config = dict(
    head_dim=128,
    norm_place='pre',
    attn_scale=0.0884,
    init_std_o=0.00579,
    learning_rate=0.00147,
    warmup_steps=459,
    final_lr_fraction=0.1,
    batch_tokens=[32768, 65536, 98304],
    max_seq_len=256,
    max_steps=7520,
    dataset='wikipedia_en',
)
Each number is 50 + 10 x the weight over its row's rms, rounded and kept within 0 to 99. Layers, rows and columns count from 0. The size before them is the row's rms in percent of the matrix's.

# layer 11 attention key, 256x256, rms 0.0491, rows 203-229, columns 0-255
102:37 60 32 62 70 51 57 47 62 61 48 60 51 40 60 51 73 40 63 49 55 28 39 47 47 62 29 47 50 74 47 35 50 50 49 62 51 51 46 60 66 41 32 41 50 31 40 53 50 49 58 59 48 41 46 48 44 54 44 52 55 53 60 48 53 40 44 45 53 44 56 47 47 51 59 44 51 55 45 48 37 77 58 40 56 50 52 48 57 59 28 47 56 60 53 36 54 50 54 63 56 30 45 45 49 60 45 40 47 65 69 50 48 42 52 57 55 46 68 60 29 62 52 56 73 54 34 71 58 48 55 62 29 65 56 44 55 66 49 47 43 53 45 44 63 39 41 56 50 33 31 64 43 45 70 36 43 39 46 46 41 40 18 48 47 27 61 41 55 44 36 45 47 51 52 34 45 60 46 57 42 47 42 58 58 46 44 42 63 52 35 50 54 60 46 54 60 35 50 26 50 54 47 44 49 50 51 61 55 50 63 46 65 52 39 61 52 48 41 50 50 41 50 59 39 52 40 40 50 48 82 52 45 42 41 44 51 35 59 68 58 49 44 39 48 62 40 51 56 45 58 42 69 49 47 58
107:46 40 66 78 26 51 51 49 52 61 55 74 53 51 47 62 46 41 65 48 29 54 44 46 39 44 47 52 61 35 55 34 34 57 52 47 36 50 42 63 51 49 55 44 39 52 48 39 58 45 50 49 59 52 59 47 64 60 41 51 70 40 31 55 80 42 49 75 43 53 42 48 68 48 57 41 41 53 48 30 46 59 50 49 61 57 39 53 67 53 53 42 41 45 36 53 49 45 66 53 46 43 43 60 50 53 64 56 68 57 52 63 47 34 53 45 71 55 67 58 39 45 41 61 60 48 49 46 39 29 65 49 43 54 68 55 47 44 47 47 33 39 43 62 46 49 56 60 55 42 40 50 51 50 42 28 47 70 50 36 61 61 47 32 49 57 44 59 35 47 53 49 47 38 46 41 49 46 53 41 63 61 65 51 46 35 44 42 34 41 68 54 46 55 59 46 36 40 53 34 44 45 51 30 36 51 56 58 49 65 58 24 43 48 48 68 38 39 42 44 55 63 41 41 56 36 51 51 50 54 51 33 60 60 55 56 38 54 61 37 52 50 60 49 39 53 58 46 47 64 51 41 40 60 65 55
098:42 60 50 47 42 52 62 39 47 62 50 48 53 46 51 45 47 57 40 60 49 34 42 53 51 52 74 59 62 61 68 43 61 40 45 42 51 56 61 50 36 60 71 41 50 53 44 55 48 60 65 24 56 48 48 67 54 32 52 55 39 44 56 42 60 35 39 74 42 62 56 46 44 55 36 60 52 47 66 39 42 29 53 62 65 48 72 53 49 46 41 61 40 40 39 50 50 42 39 41 50 61 56 51 52 52 53 34 40 69 45 50 52 49 41 67 53 35 36 65 54 57 66 56 38 41 38 42 49 61 43 19 45 47 47 51 56 42 45 49 64 51 55 66 59 35 39 43 60 45 53 35 64 51 51 43 58 31 40 34 50 66 58 36 60 57 47 56 58 40 50 48 48 47 48 45 58 57 48 81 33 47 47 51 47 48 41 37 57 39 35 57 50 57 42 47 49 68 49 59 27 45 52 31 64 55 50 53 40 35 57 51 47 52 68 45 59 61 58 54 50 44 47 54 46 46 41 64 50 43 52 56 46 61 28 37 47 57 65 60 30 49 41 79 68 41 43 51 47 47 50 51 60 50 58 53
100:37 46 46 43 59 42 47 47 58 59 50 38 34 57 51 36 39 63 49 65 64 31 52 36 61 48 57 52 41 45 46 45 51 57 53 57 27 37 65 40 58 59 51 38 46 57 46 32 50 65 79 49 40 54 48 36 54 56 64 44 47 52 57 67 50 53 50 62 64 52 76 62 45 42 44 49 48 49 47 52 49 52 51 64 40 57 49 60 47 59 55 56 48 56 47 59 34 46 55 50 52 55 53 54 48 43 69 47 57 58 34 38 48 38 51 49 42 27 48 44 41 48 56 53 31 46 48 40 60 42 55 61 45 58 63 49 40 54 47 58 57 45 44 68 71 40 24 50 43 43 41 47 45 37 49 33 41 61 52 40 42 52 56 46 43 60 49 54 58 61 38 51 51 56 63 50 71 59 35 34 66 54 65 39 46 34 53 46 65 45 44 55 48 46 43 39 71 49 55 39 58 48 51 22 43 56 58 47 55 38 41 34 65 45 52 47 50 51 58 60 47 56 40 54 58 58 43 44 51 54 16 49 32 35 45 61 64 53 31 26 38 56 50 43 50 47 52 52 73 47 72 60 52 29 55 46
085:61 47 65 60 60 62 63 50 65 63 60 56 67 41 64 48 48 32 49 51 43 62 44 43 49 57 54 43 42 45 48 74 35 41 56 40 63 54 57 58 42 54 32 59 57 59 53 58 67 48 48 55 46 48 43 58 56 55 38 65 47 63 64 34 61 56 57 46 58 46 57 46 56 51 39 45 51 40 58 36 45 39 52 67 58 44 40 56 42 53 53 38 41 76 45 46 62 46 42 49 52 46 55 59 44 45 54 37 47 47 52 59 48 50 46 38 59 30 62 59 36 42 60 46 41 60 48 55 50 41 46 38 48 73 57 43 57 48 56 27 48 44 44 45 43 23 48 54 53 50 73 48 53 40 52 53 74 32 48 29 54 49 34 48 50 40 49 33 44 43 64 37 33 53 28 71 30 57 46 57 55 51 54 55 40 46 56 32 42 55 50 49 39 47 34 53 54 69 44 64 35 20 54 53 53 44 55 27 47 61 56 71 54 32 54 55 53 46 45 27 49 33 50 55 49 51 61 50 70 52 45 52 45 56 39 39 47 48 54 46 55 53 42 55 63 49 55 40 41 49 40 47 54 64 65 44
098:54 31 52 43 52 65 45 45 58 57 53 53 38 54 59 48 55 39 48 37 57 41 60 38 47 39 51 39 54 55 70 66 29 39 45 32 31 34 33 53 21 42 52 50 52 34 50 51 55 59 57 39 43 43 55 48 46 57 47 46 46 54 48 52 48 64 38 50 54 50 56 45 58 38 53 37 53 45 62 28 53 52 57 51 48 54 58 44 70 44 32 44 62 37 62 44 35 51 67 47 59 56 57 55 56 44 44 47 45 52 58 45 56 51 49 53 44 43 48 47 56 47 63 56 49 44 35 25 78 38 34 44 30 45 64 39 45 55 67 53 53 50 40 42 63 37 45 55 52 35 44 51 49 48 57 61 32 52 48 55 49 68 51 56 59 66 36 53 58 30 46 40 50 51 54 31 26 45 46 49 68 35 49 63 50 57 61 65 40 39 51 40 45 42 55 46 60 50 62 66 48 55 48 49 63 51 55 43 62 48 56 49 52 52 45 56 56 42 55 53 46 76 57 47 23 37 36 65 60 41 38 36 44 51 52 59 67 46 59 55 31 74 39 64 57 45 50 55 48 70 62 39 44 46 56 60
101:47 58 41 48 48 43 60 45 72 56 51 56 46 52 42 51 65 41 67 61 45 55 56 63 55 40 41 39 34 70 47 51 50 51 51 42 51 49 41 72 40 54 51 27 63 57 44 51 49 50 55 32 41 43 57 30 31 54 43 50 50 42 56 67 46 58 48 56 51 50 47 67 41 55 42 44 49 54 53 52 66 64 72 42 42 63 54 64 45 43 42 63 62 48 36 53 49 37 50 51 54 38 43 55 59 59 50 39 55 80 52 38 64 38 43 45 34 35 63 54 49 48 52 49 49 44 42 32 81 60 39 24 45 47 50 61 42 68 67 59 60 57 55 65 36 42 45 55 51 41 42 53 42 49 59 52 16 36 45 54 64 48 40 54 45 38 46 64 58 37 45 49 51 44 47 60 36 49 55 39 60 32 45 27 61 52 45 58 46 55 57 40 53 32 54 57 63 51 46 54 61 40 61 58 52 46 43 44 46 62 36 59 54 48 52 46 56 41 53 42 61 42 54 63 14 53 47 36 38 45 46 48 45 47 45 61 57 51 55 49 32 58 36 49 54 59 54 40 48 57 61 51 43 47 55 65
101:36 48 34 44 37 34 30 45 53 61 48 36 53 64 59 66 37 62 53 40 59 34 65 41 53 29 40 59 32 48 53 55 31 55 58 60 64 46 33 40 62 56 59 66 44 47 67 43 55 52 37 41 48 58 26 46 53 48 34 44 43 46 45 61 54 53 55 42 67 73 34 45 48 49 50 46 37 44 66 53 55 52 27 39 50 44 52 62 26 64 63 60 47 64 60 51 38 37 75 55 49 56 46 52 52 68 57 47 54 45 47 56 60 33 66 42 46 43 44 55 33 44 53 52 55 33 37 61 66 60 28 53 44 45 55 51 56 55 59 62 40 41 51 46 52 66 27 53 46 39 52 43 45 54 45 57 53 28 45 43 56 48 57 54 45 43 54 51 59 53 56 53 47 46 54 58 60 53 43 70 60 49 62 41 57 55 40 48 18 44 52 35 44 34 50 48 48 59 53 37 43 68 46 39 67 49 37 51 58 50 43 63 52 49 56 46 64 56 52 54 60 52 46 56 52 56 61 40 53 52 43 60 47 40 58 51 54 56 42 26 43 48 40 49 37 47 56 72 44 59 51 49 58 55 56 56
105:31 30 51 48 41 40 40 42 32 56 38 47 60 56 36 40 48 38 56 53 45 40 40 77 52 58 54 63 53 58 42 36 55 46 51 39 47 66 48 40 43 45 48 28 22 61 58 48 37 61 50 47 54 62 43 51 46 37 58 36 53 47 50 42 55 37 57 59 36 45 33 29 49 77 53 74 62 59 55 42 35 46 49 34 54 75 61 53 54 52 50 44 50 43 43 69 56 71 25 49 36 69 39 35 40 68 63 27 56 64 57 54 47 47 40 46 57 58 56 51 55 60 55 46 54 50 54 51 54 53 48 36 36 44 33 69 29 57 44 49 58 59 46 55 56 52 59 51 51 61 56 48 52 57 55 49 59 33 38 49 45 57 40 58 52 53 50 41 42 46 61 53 35 52 58 59 37 53 38 67 44 57 47 55 41 48 38 50 57 54 54 52 58 42 49 63 38 58 37 52 60 46 43 35 45 53 21 62 55 53 60 52 56 53 54 34 40 48 64 46 45 51 52 61 63 69 38 47 55 47 55 49 39 57 58 49 52 44 73 52 70 52 44 48 54 48 54 44 49 56 59 55 60 58 48 59
102:48 45 38 56 68 53 52 44 27 38 48 38 49 46 34 30 60 61 33 54 49 68 53 56 50 62 67 57 50 42 50 62 64 40 43 36 60 50 83 60 33 64 44 40 37 58 50 47 48 55 55 40 48 40 44 41 31 46 54 50 60 50 53 54 44 53 42 56 42 55 58 41 52 68 44 56 54 47 39 66 72 61 69 64 56 46 54 59 47 57 58 53 56 49 51 61 54 38 35 37 62 37 48 29 48 49 35 49 50 65 59 36 47 51 40 37 41 69 30 38 64 57 55 52 50 58 46 49 46 68 51 47 52 49 51 51 55 55 34 49 59 52 38 44 42 67 70 39 54 53 53 54 62 54 77 35 62 38 36 48 46 48 52 55 50 47 31 50 53 50 61 54 57 58 54 38 42 50 31 58 41 42 40 59 48 52 44 53 63 44 52 52 52 42 51 46 34 45 42 54 43 37 51 58 36 39 53 51 63 52 45 55 45 62 59 30 39 69 41 35 35 60 54 57 47 55 33 62 62 40 49 54 43 51 32 45 51 47 26 76 57 47 42 58 67 53 50 49 34 41 61 55 45 45 56 54
093:60 33 56 39 50 71 58 55 42 21 47 55 46 40 54 53 43 39 38 35 61 40 55 41 45 49 57 56 47 62 52 51 55 43 54 30 35 45 30 38 57 44 60 50 49 54 42 35 53 56 36 42 67 74 58 52 43 56 72 49 45 39 44 54 47 48 55 51 47 43 46 70 58 55 42 52 47 65 44 46 54 60 46 54 20 38 43 47 53 34 38 59 49 45 50 45 51 59 48 58 52 38 39 36 47 45 49 37 53 45 31 53 41 57 57 45 55 37 51 61 70 58 58 45 31 54 54 41 42 47 52 78 47 30 51 45 51 55 58 41 69 52 44 47 41 50 51 42 62 37 49 32 66 57 43 53 59 61 53 46 51 41 51 49 58 44 43 62 65 66 58 50 65 43 48 65 62 46 63 56 62 42 35 46 47 56 39 45 35 51 63 49 54 55 76 33 36 60 50 35 51 49 48 32 48 53 51 43 46 46 47 68 37 72 51 51 58 48 55 73 49 68 39 52 52 49 49 52 40 56 42 54 67 41 48 59 51 43 41 60 50 46 56 50 50 40 58 60 43 66 50 29 35 24 51 48
108:52 56 56 28 29 42 57 47 33 37 57 55 31 51 54 42 56 53 32 58 52 53 40 53 61 49 72 53 51 65 59 55 44 50 60 44 58 47 51 56 53 56 46 56 49 34 41 66 44 29 42 54 57 46 60 47 49 59 54 71 42 60 64 45 50 44 53 55 52 53 43 46 45 42 53 62 57 56 53 38 68 39 56 54 67 38 42 49 46 61 55 44 43 62 50 43 46 37 43 44 43 57 40 49 53 39 58 54 47 52 48 62 39 63 49 56 52 61 45 60 59 55 63 44 51 69 39 55 34 52 73 37 45 47 44 41 47 58 54 47 53 48 52 39 72 27 46 43 42 47 31 38 85 54 50 34 48 51 53 41 60 70 50 46 63 57 28 62 54 52 65 49 53 48 31 59 43 64 69 56 45 50 42 67 38 45 60 47 56 41 34 49 56 48 51 53 48 46 29 42 35 44 48 40 33 68 55 50 44 61 43 55 51 32 42 43 51 45 45 42 36 39 58 57 44 60 39 39 44 53 51 57 40 46 30 46 50 65 61 47 81 49 37 68 38 49 61 46 42 52 50 35 43 59 63 67
106:49 40 65 56 55 51 44 52 58 40 49 44 57 60 44 46 50 45 65 71 50 56 56 69 55 68 62 55 40 35 45 52 60 27 69 46 31 39 58 44 57 54 52 54 28 53 62 48 28 52 39 49 54 52 64 50 53 56 83 56 57 52 56 31 60 45 34 51 50 28 49 41 51 50 57 49 53 49 52 68 40 45 25 32 50 50 60 66 57 49 41 67 41 51 45 62 59 59 49 32 40 49 43 54 58 51 46 40 50 50 55 52 58 61 53 30 45 37 38 48 45 48 45 39 31 47 51 50 47 46 61 45 69 49 23 58 51 42 58 29 53 35 56 66 45 62 50 55 41 58 66 57 48 65 59 50 52 54 65 56 39 43 57 65 42 48 46 57 47 62 58 59 61 58 60 52 54 44 72 49 38 70 46 60 56 61 39 58 34 47 51 61 55 43 60 48 46 49 38 60 50 52 49 42 41 58 40 52 42 41 52 51 54 53 40 46 53 60 52 59 62 50 47 46 59 51 45 43 49 43 36 60 57 28 54 35 56 47 24 41 43 29 53 40 54 42 51 55 61 36 51 50 74 42 38 37
102:60 44 54 54 36 52 41 33 36 49 60 52 56 67 50 49 25 35 48 27 61 26 55 54 56 52 43 53 41 67 60 44 45 56 55 60 58 46 28 64 56 42 64 45 35 47 60 60 54 52 25 57 52 40 50 57 69 77 50 50 49 46 56 40 51 48 56 49 44 66 43 45 39 48 50 46 66 27 38 55 49 60 31 49 59 52 49 57 53 53 46 53 50 62 53 39 42 56 66 54 48 60 50 60 57 61 40 60 25 39 44 60 46 56 67 49 56 48 58 81 38 57 44 34 52 41 48 71 41 30 55 74 44 52 58 44 47 38 72 48 50 55 57 67 57 61 42 45 59 45 59 59 44 45 31 54 43 55 58 55 49 57 48 40 51 54 61 42 60 41 54 57 56 38 50 71 55 56 50 50 46 39 51 43 51 31 49 44 51 48 63 56 53 52 50 44 45 34 62 54 62 54 36 49 47 46 50 49 59 45 42 71 49 35 33 30 25 47 64 48 50 41 36 49 51 51 57 54 53 51 51 54 38 39 69 45 54 49 45 42 55 62 41 49 49 50 47 44 37 45 58 47 27 53 44 53
098:70 49 53 28 51 57 48 51 40 39 41 41 36 49 72 55 36 54 57 58 52 49 30 53 61 62 62 54 36 44 47 41 46 47 61 49 51 45 40 60 56 29 45 65 61 30 57 53 38 35 41 64 59 51 44 45 55 54 64 62 57 47 54 43 42 48 49 39 48 53 48 43 59 42 59 42 57 45 25 31 56 45 29 45 64 64 57 45 57 28 36 57 54 62 57 45 40 58 51 58 52 61 49 55 53 21 70 61 39 53 52 53 36 61 48 51 44 49 59 60 45 47 62 42 63 50 63 48 34 57 51 60 61 49 48 52 47 35 53 58 50 58 45 62 68 51 49 52 57 47 35 58 74 54 33 28 47 68 40 53 67 57 41 52 46 53 40 43 62 55 60 57 62 52 62 51 52 60 71 47 52 54 56 43 52 51 57 62 51 52 55 48 41 64 58 48 50 39 48 40 63 53 46 38 39 61 38 59 47 40 46 57 49 53 35 43 42 28 44 63 56 49 40 25 47 42 50 59 49 46 46 60 32 29 63 50 49 60 52 28 50 60 66 45 42 32 54 39 57 66 66 41 50 55 55 59
100:52 38 74 67 45 55 39 52 46 58 58 24 54 40 33 55 38 59 34 57 43 59 55 37 56 49 60 52 52 42 47 58 68 57 41 53 47 73 65 49 61 55 48 39 39 51 51 44 66 51 64 54 44 39 43 45 69 46 48 48 51 52 53 43 55 65 52 67 48 49 40 41 59 44 54 48 43 42 46 71 59 43 48 57 57 49 38 66 33 71 54 59 50 62 41 82 49 36 64 39 46 46 61 56 40 42 37 41 60 61 58 67 33 47 45 55 70 52 43 44 60 42 61 36 58 54 56 40 70 67 52 56 37 49 47 55 42 57 35 59 36 48 50 49 41 51 57 36 27 57 50 44 46 50 61 53 44 33 19 54 46 54 54 49 51 55 49 57 43 49 32 48 46 48 45 43 61 43 38 49 58 49 54 42 43 42 48 44 52 57 49 43 45 63 40 32 33 43 44 52 30 58 73 59 43 42 58 42 54 50 50 41 54 60 76 33 45 62 48 45 46 55 68 58 67 58 41 62 69 52 37 32 55 56 49 46 40 43 47 52 51 49 50 42 59 55 50 57 61 62 43 55 55 65 39 52
103:43 54 57 46 36 64 50 39 37 41 45 44 48 34 54 47 55 64 48 42 58 43 41 40 42 50 66 64 64 51 57 66 53 46 45 47 48 52 41 43 38 41 54 58 25 38 52 62 55 42 39 61 68 60 64 47 43 58 69 49 45 54 42 46 45 73 54 70 49 49 54 55 52 54 59 48 60 48 46 44 47 31 54 55 40 49 49 42 50 57 37 45 43 49 46 39 55 60 56 53 45 42 36 61 39 52 54 49 49 61 68 60 53 44 51 55 78 52 39 76 38 62 69 52 49 44 61 58 51 32 55 40 52 47 37 54 32 51 42 59 59 44 52 36 57 29 44 48 53 35 45 29 54 49 56 50 65 63 38 39 37 55 74 50 51 54 37 66 51 63 58 39 44 60 61 57 42 48 54 69 42 50 31 72 45 63 66 63 61 52 50 43 46 48 47 39 45 49 52 57 25 53 54 52 52 66 52 47 53 64 53 38 56 57 63 45 57 44 34 43 37 52 55 48 62 36 56 56 53 53 27 52 58 45 38 44 42 55 49 57 69 43 41 56 58 62 40 51 44 64 31 30 31 47 63 56
105:33 63 53 48 48 50 50 38 45 55 54 50 66 43 63 50 56 67 47 47 39 55 44 60 54 56 49 58 61 61 49 47 58 36 48 77 69 56 41 68 50 41 47 42 59 52 49 52 50 36 44 63 58 56 48 66 30 39 52 36 53 27 63 41 25 47 52 42 50 55 49 64 55 70 45 41 47 62 46 44 61 36 63 58 50 52 48 38 53 60 44 66 55 28 41 49 55 57 35 55 42 52 42 51 61 47 48 63 53 40 43 59 50 51 50 43 50 58 47 52 40 45 39 60 46 44 44 61 24 40 57 42 69 50 47 60 57 63 24 46 35 51 48 38 48 44 73 29 57 52 52 52 50 65 51 36 67 65 57 53 33 39 46 39 43 45 56 32 55 64 48 31 51 62 62 59 35 59 38 72 40 55 35 43 51 44 37 37 62 44 47 55 33 66 46 54 46 50 37 27 50 56 53 36 62 46 40 65 50 58 55 58 60 51 53 54 66 59 46 50 37 39 46 53 62 41 53 68 53 63 58 45 53 56 60 54 41 51 39 50 50 33 70 44 55 48 43 56 55 36 42 65 53 39 54 50
091:38 41 59 56 45 43 61 55 49 65 63 51 61 59 45 48 52 43 70 70 49 43 46 62 43 61 58 37 59 39 69 58 56 67 49 59 58 33 63 58 43 51 57 63 42 41 53 66 40 44 48 51 54 37 61 57 46 61 38 46 65 60 57 40 60 47 49 55 58 40 39 27 35 48 61 45 58 48 53 52 40 47 51 37 78 61 48 53 72 63 60 49 54 70 47 66 65 42 42 61 64 67 65 42 55 43 56 71 45 58 58 64 27 48 43 61 73 53 58 47 38 40 37 55 61 48 50 45 44 42 47 37 38 67 43 48 60 42 47 54 44 54 57 44 63 53 61 53 56 55 46 51 44 58 63 35 43 58 58 55 68 74 53 42 47 55 48 41 42 28 56 59 33 53 54 41 46 51 49 53 34 63 47 66 51 50 56 46 52 48 48 50 46 56 33 58 66 53 33 62 48 37 42 53 55 48 46 61 39 47 49 35 50 33 42 36 45 51 55 38 59 37 58 47 42 55 38 50 58 42 54 31 42 57 51 30 51 60 50 46 45 48 37 59 37 43 45 52 60 40 30 51 65 71 43 45
111:60 48 68 71 53 26 41 67 72 41 59 46 54 48 40 40 62 54 60 41 39 68 49 46 59 51 37 48 58 50 55 46 41 33 50 61 53 41 49 51 65 60 39 38 52 50 62 55 41 62 54 41 44 51 54 61 50 41 64 53 66 66 41 57 48 53 57 39 53 33 45 12 50 43 39 43 44 50 56 65 38 58 57 57 50 40 45 51 59 55 60 50 53 47 40 55 50 58 46 52 57 45 53 43 58 53 44 56 51 63 60 52 69 54 45 36 46 63 48 31 50 44 19 44 53 27 61 54 37 60 39 55 55 54 38 53 63 48 45 50 48 46 59 30 42 74 39 45 40 45 64 61 43 46 43 30 38 51 39 52 53 40 41 41 43 61 72 54 47 51 49 46 48 52 47 55 48 52 51 47 47 56 37 45 61 45 62 47 53 55 54 62 36 39 67 37 64 31 56 38 49 59 49 54 61 38 45 52 38 55 63 43 45 52 49 44 27 40 53 51 45 53 55 55 65 68 59 23 51 46 42 41 61 53 54 66 31 50 72 41 46 35 41 32 52 54 56 47 51 40 56 62 41 62 44 49
101:34 34 52 44 60 43 52 60 39 36 36 34 65 58 28 36 60 40 46 47 45 50 49 66 47 57 57 42 41 56 45 66 46 44 60 64 47 55 54 47 42 50 41 42 37 56 51 64 34 35 46 39 61 57 53 53 53 40 40 55 48 44 54 48 57 59 48 55 56 53 55 58 52 62 34 55 68 46 56 60 41 46 48 59 35 58 46 36 55 59 51 42 60 40 42 69 37 66 47 59 35 53 64 47 37 54 46 45 50 42 43 38 61 69 53 30 36 52 51 56 55 45 60 57 51 47 38 72 41 60 46 43 46 41 28 45 59 42 53 73 64 53 29 85 61 49 37 59 54 48 66 40 64 49 44 57 35 49 52 54 39 55 61 42 36 41 68 43 48 55 45 58 64 56 42 61 39 47 51 34 51 53 64 49 49 55 34 50 63 46 36 27 51 36 59 42 59 46 48 52 39 67 61 50 41 58 36 45 54 49 64 58 54 55 61 48 36 49 50 56 72 56 40 72 44 54 58 27 50 40 38 37 60 58 56 43 43 43 46 64 67 42 43 56 51 56 51 41 42 43 45 61 48 59 39 42
100:67 52 44 55 23 51 36 60 49 59 38 55 33 50 64 61 37 60 57 59 61 43 47 51 48 42 58 50 57 47 44 39 55 52 47 59 30 60 42 56 54 45 58 71 41 50 35 71 48 55 50 56 45 49 43 54 61 36 62 52 50 53 51 37 45 58 50 43 42 58 47 37 47 49 54 40 41 39 59 41 64 28 39 56 48 51 38 41 57 61 38 50 47 59 53 51 49 56 59 52 51 52 55 61 50 35 51 45 51 48 36 64 36 58 45 57 54 43 49 51 55 50 52 36 36 65 53 57 35 55 70 48 58 53 54 57 40 44 51 49 37 49 62 27 62 52 50 58 36 50 44 43 41 61 42 39 60 41 63 43 80 54 40 42 61 51 46 53 48 56 51 42 66 32 56 63 52 35 67 64 53 70 60 45 47 35 52 55 56 56 50 55 44 64 55 52 35 58 43 34 44 49 40 37 40 49 56 76 49 36 42 45 55 37 33 46 59 61 32 46 47 29 36 25 77 48 64 55 58 60 29 56 50 46 48 43 72 52 35 32 57 50 65 47 40 57 56 57 59 61 41 36 62 48 47 53
091:40 45 43 39 66 38 50 56 33 69 45 61 43 61 38 48 42 46 55 57 42 41 57 60 54 57 50 50 54 34 67 58 56 56 51 54 64 63 72 62 54 43 57 45 40 51 50 54 45 58 59 47 60 21 61 45 48 59 35 48 55 48 60 36 61 38 41 62 45 49 54 32 38 53 45 44 52 36 54 64 25 41 49 49 81 47 31 54 37 53 46 51 51 51 55 67 50 35 47 40 55 58 51 57 47 46 53 72 56 51 51 51 61 47 43 59 62 56 52 32 34 46 51 51 71 45 68 50 59 37 47 43 22 50 27 51 44 40 43 59 54 64 63 63 48 42 57 59 61 66 45 51 55 43 54 48 59 56 49 62 58 82 54 48 43 56 49 43 47 51 45 34 46 51 47 36 44 46 31 47 42 43 58 52 35 55 57 44 60 47 45 42 52 42 38 62 60 41 35 53 40 46 35 46 34 41 42 65 34 52 54 47 53 24 47 50 57 53 53 46 53 38 55 52 57 45 63 34 55 59 61 50 46 59 52 37 39 64 62 41 73 46 45 59 44 50 41 44 61 40 47 57 56 69 48 52
104:53 55 48 51 65 49 46 62 52 54 55 37 47 31 45 31 49 60 66 49 45 76 33 74 60 53 51 51 65 70 44 39 48 62 45 47 47 33 60 57 47 62 58 45 54 59 50 61 44 53 60 34 50 49 42 58 34 53 47 50 45 55 48 69 40 45 45 66 41 44 54 61 38 53 48 35 36 49 62 60 55 41 61 49 40 59 55 43 32 36 45 44 50 51 39 74 66 55 40 49 69 51 46 54 63 47 37 52 63 42 51 37 52 44 38 56 54 41 55 36 72 52 25 34 40 38 46 44 43 77 52 49 56 40 42 70 60 55 37 45 51 55 46 45 31 55 68 50 49 40 49 50 46 62 52 52 44 57 61 47 57 31 45 66 54 41 50 54 40 47 48 56 55 55 58 48 33 45 68 52 40 38 33 52 64 51 42 53 42 58 68 52 55 65 59 38 44 51 35 49 53 57 56 51 64 40 48 56 61 37 58 66 45 60 55 48 45 41 39 66 52 48 52 61 42 37 56 62 47 43 68 44 70 57 47 44 50 49 47 56 32 41 51 41 51 53 28 37 40 39 33 60 46 44 53 67
090:56 39 59 69 63 39 63 61 40 27 46 32 50 55 55 39 30 69 48 42 55 50 42 44 42 59 62 48 56 52 49 43 31 43 57 37 34 41 59 51 46 53 61 66 57 62 48 36 48 49 50 52 71 76 52 64 44 54 49 54 32 53 58 43 46 63 49 59 50 39 52 50 46 44 40 46 60 43 37 59 60 41 26 53 40 56 59 50 49 52 33 40 57 57 60 42 57 45 33 43 58 40 66 51 35 55 65 49 35 36 36 62 38 63 58 54 52 31 55 57 35 52 59 45 47 45 58 45 43 42 70 40 75 50 29 47 27 50 64 41 47 47 54 43 44 60 41 56 46 55 63 35 52 39 37 63 63 59 70 47 49 60 48 56 55 49 56 57 60 58 57 55 54 61 54 47 47 49 56 45 39 47 55 62 54 58 54 54 55 45 54 52 51 50 46 58 47 36 63 57 47 59 55 53 47 64 58 58 46 51 41 50 56 48 38 83 44 49 57 49 52 47 35 44 57 49 57 63 52 68 41 52 31 49 56 53 52 44 39 46 67 30 46 42 57 46 31 45 48 47 34 51 76 35 51 33
101:46 54 59 52 51 38 42 52 40 65 46 54 56 37 66 59 47 35 60 70 53 43 51 67 41 46 48 49 45 61 56 36 36 66 50 69 48 48 38 59 26 43 51 55 42 48 51 48 52 48 49 54 41 39 50 54 43 48 56 34 44 33 51 42 44 37 61 42 47 54 47 36 51 34 55 44 58 54 51 42 67 33 56 51 67 61 61 51 49 48 42 54 45 66 48 55 65 48 47 54 55 52 22 55 56 52 49 44 42 57 43 59 63 38 57 52 47 65 67 50 50 42 28 53 54 60 44 67 38 44 50 54 37 52 61 55 55 62 54 51 35 57 52 45 50 56 61 52 43 48 53 67 30 62 49 36 42 60 48 58 59 56 47 37 44 52 39 27 75 35 46 34 58 60 58 68 43 63 52 74 53 59 62 37 50 41 45 62 47 57 43 53 43 62 46 67 53 33 44 40 53 58 24 27 54 38 48 49 51 44 47 36 38 43 25 65 64 55 36 48 52 36 50 40 56 55 54 61 62 59 52 64 57 50 62 59 55 46 40 31 52 54 67 48 47 40 61 52 63 49 62 38 43 50 61 73
095:70 52 48 58 30 45 59 42 56 54 58 55 64 53 46 78 45 53 51 27 45 45 52 48 50 37 37 39 50 39 52 50 60 57 52 52 67 49 50 42 57 59 48 61 50 56 56 46 41 53 54 49 43 50 52 59 45 34 37 58 70 48 43 70 61 36 56 29 28 42 46 50 50 40 52 52 57 38 38 41 53 62 48 48 63 46 45 66 58 36 60 61 58 56 48 33 40 53 49 50 54 37 70 65 69 64 47 69 58 58 66 67 44 47 28 49 52 58 52 49 38 55 46 47 53 49 63 41 52 47 50 35 48 53 62 31 56 36 47 51 44 46 47 34 37 49 44 36 59 55 50 55 40 49 40 59 26 56 48 48 49 53 58 39 41 41 66 38 52 53 35 36 43 29 47 49 43 50 46 37 62 58 57 42 59 40 53 30 49 53 33 68 42 37 28 53 53 59 53 30 61 55 61 73 56 45 61 46 47 61 53 54 59 41 62 49 45 45 29 38 53 48 54 44 46 53 52 30 57 43 47 39 50 56 46 39 32 55 52 47 59 49 52 51 48 75 42 42 40 55 52 67 49 67 28 51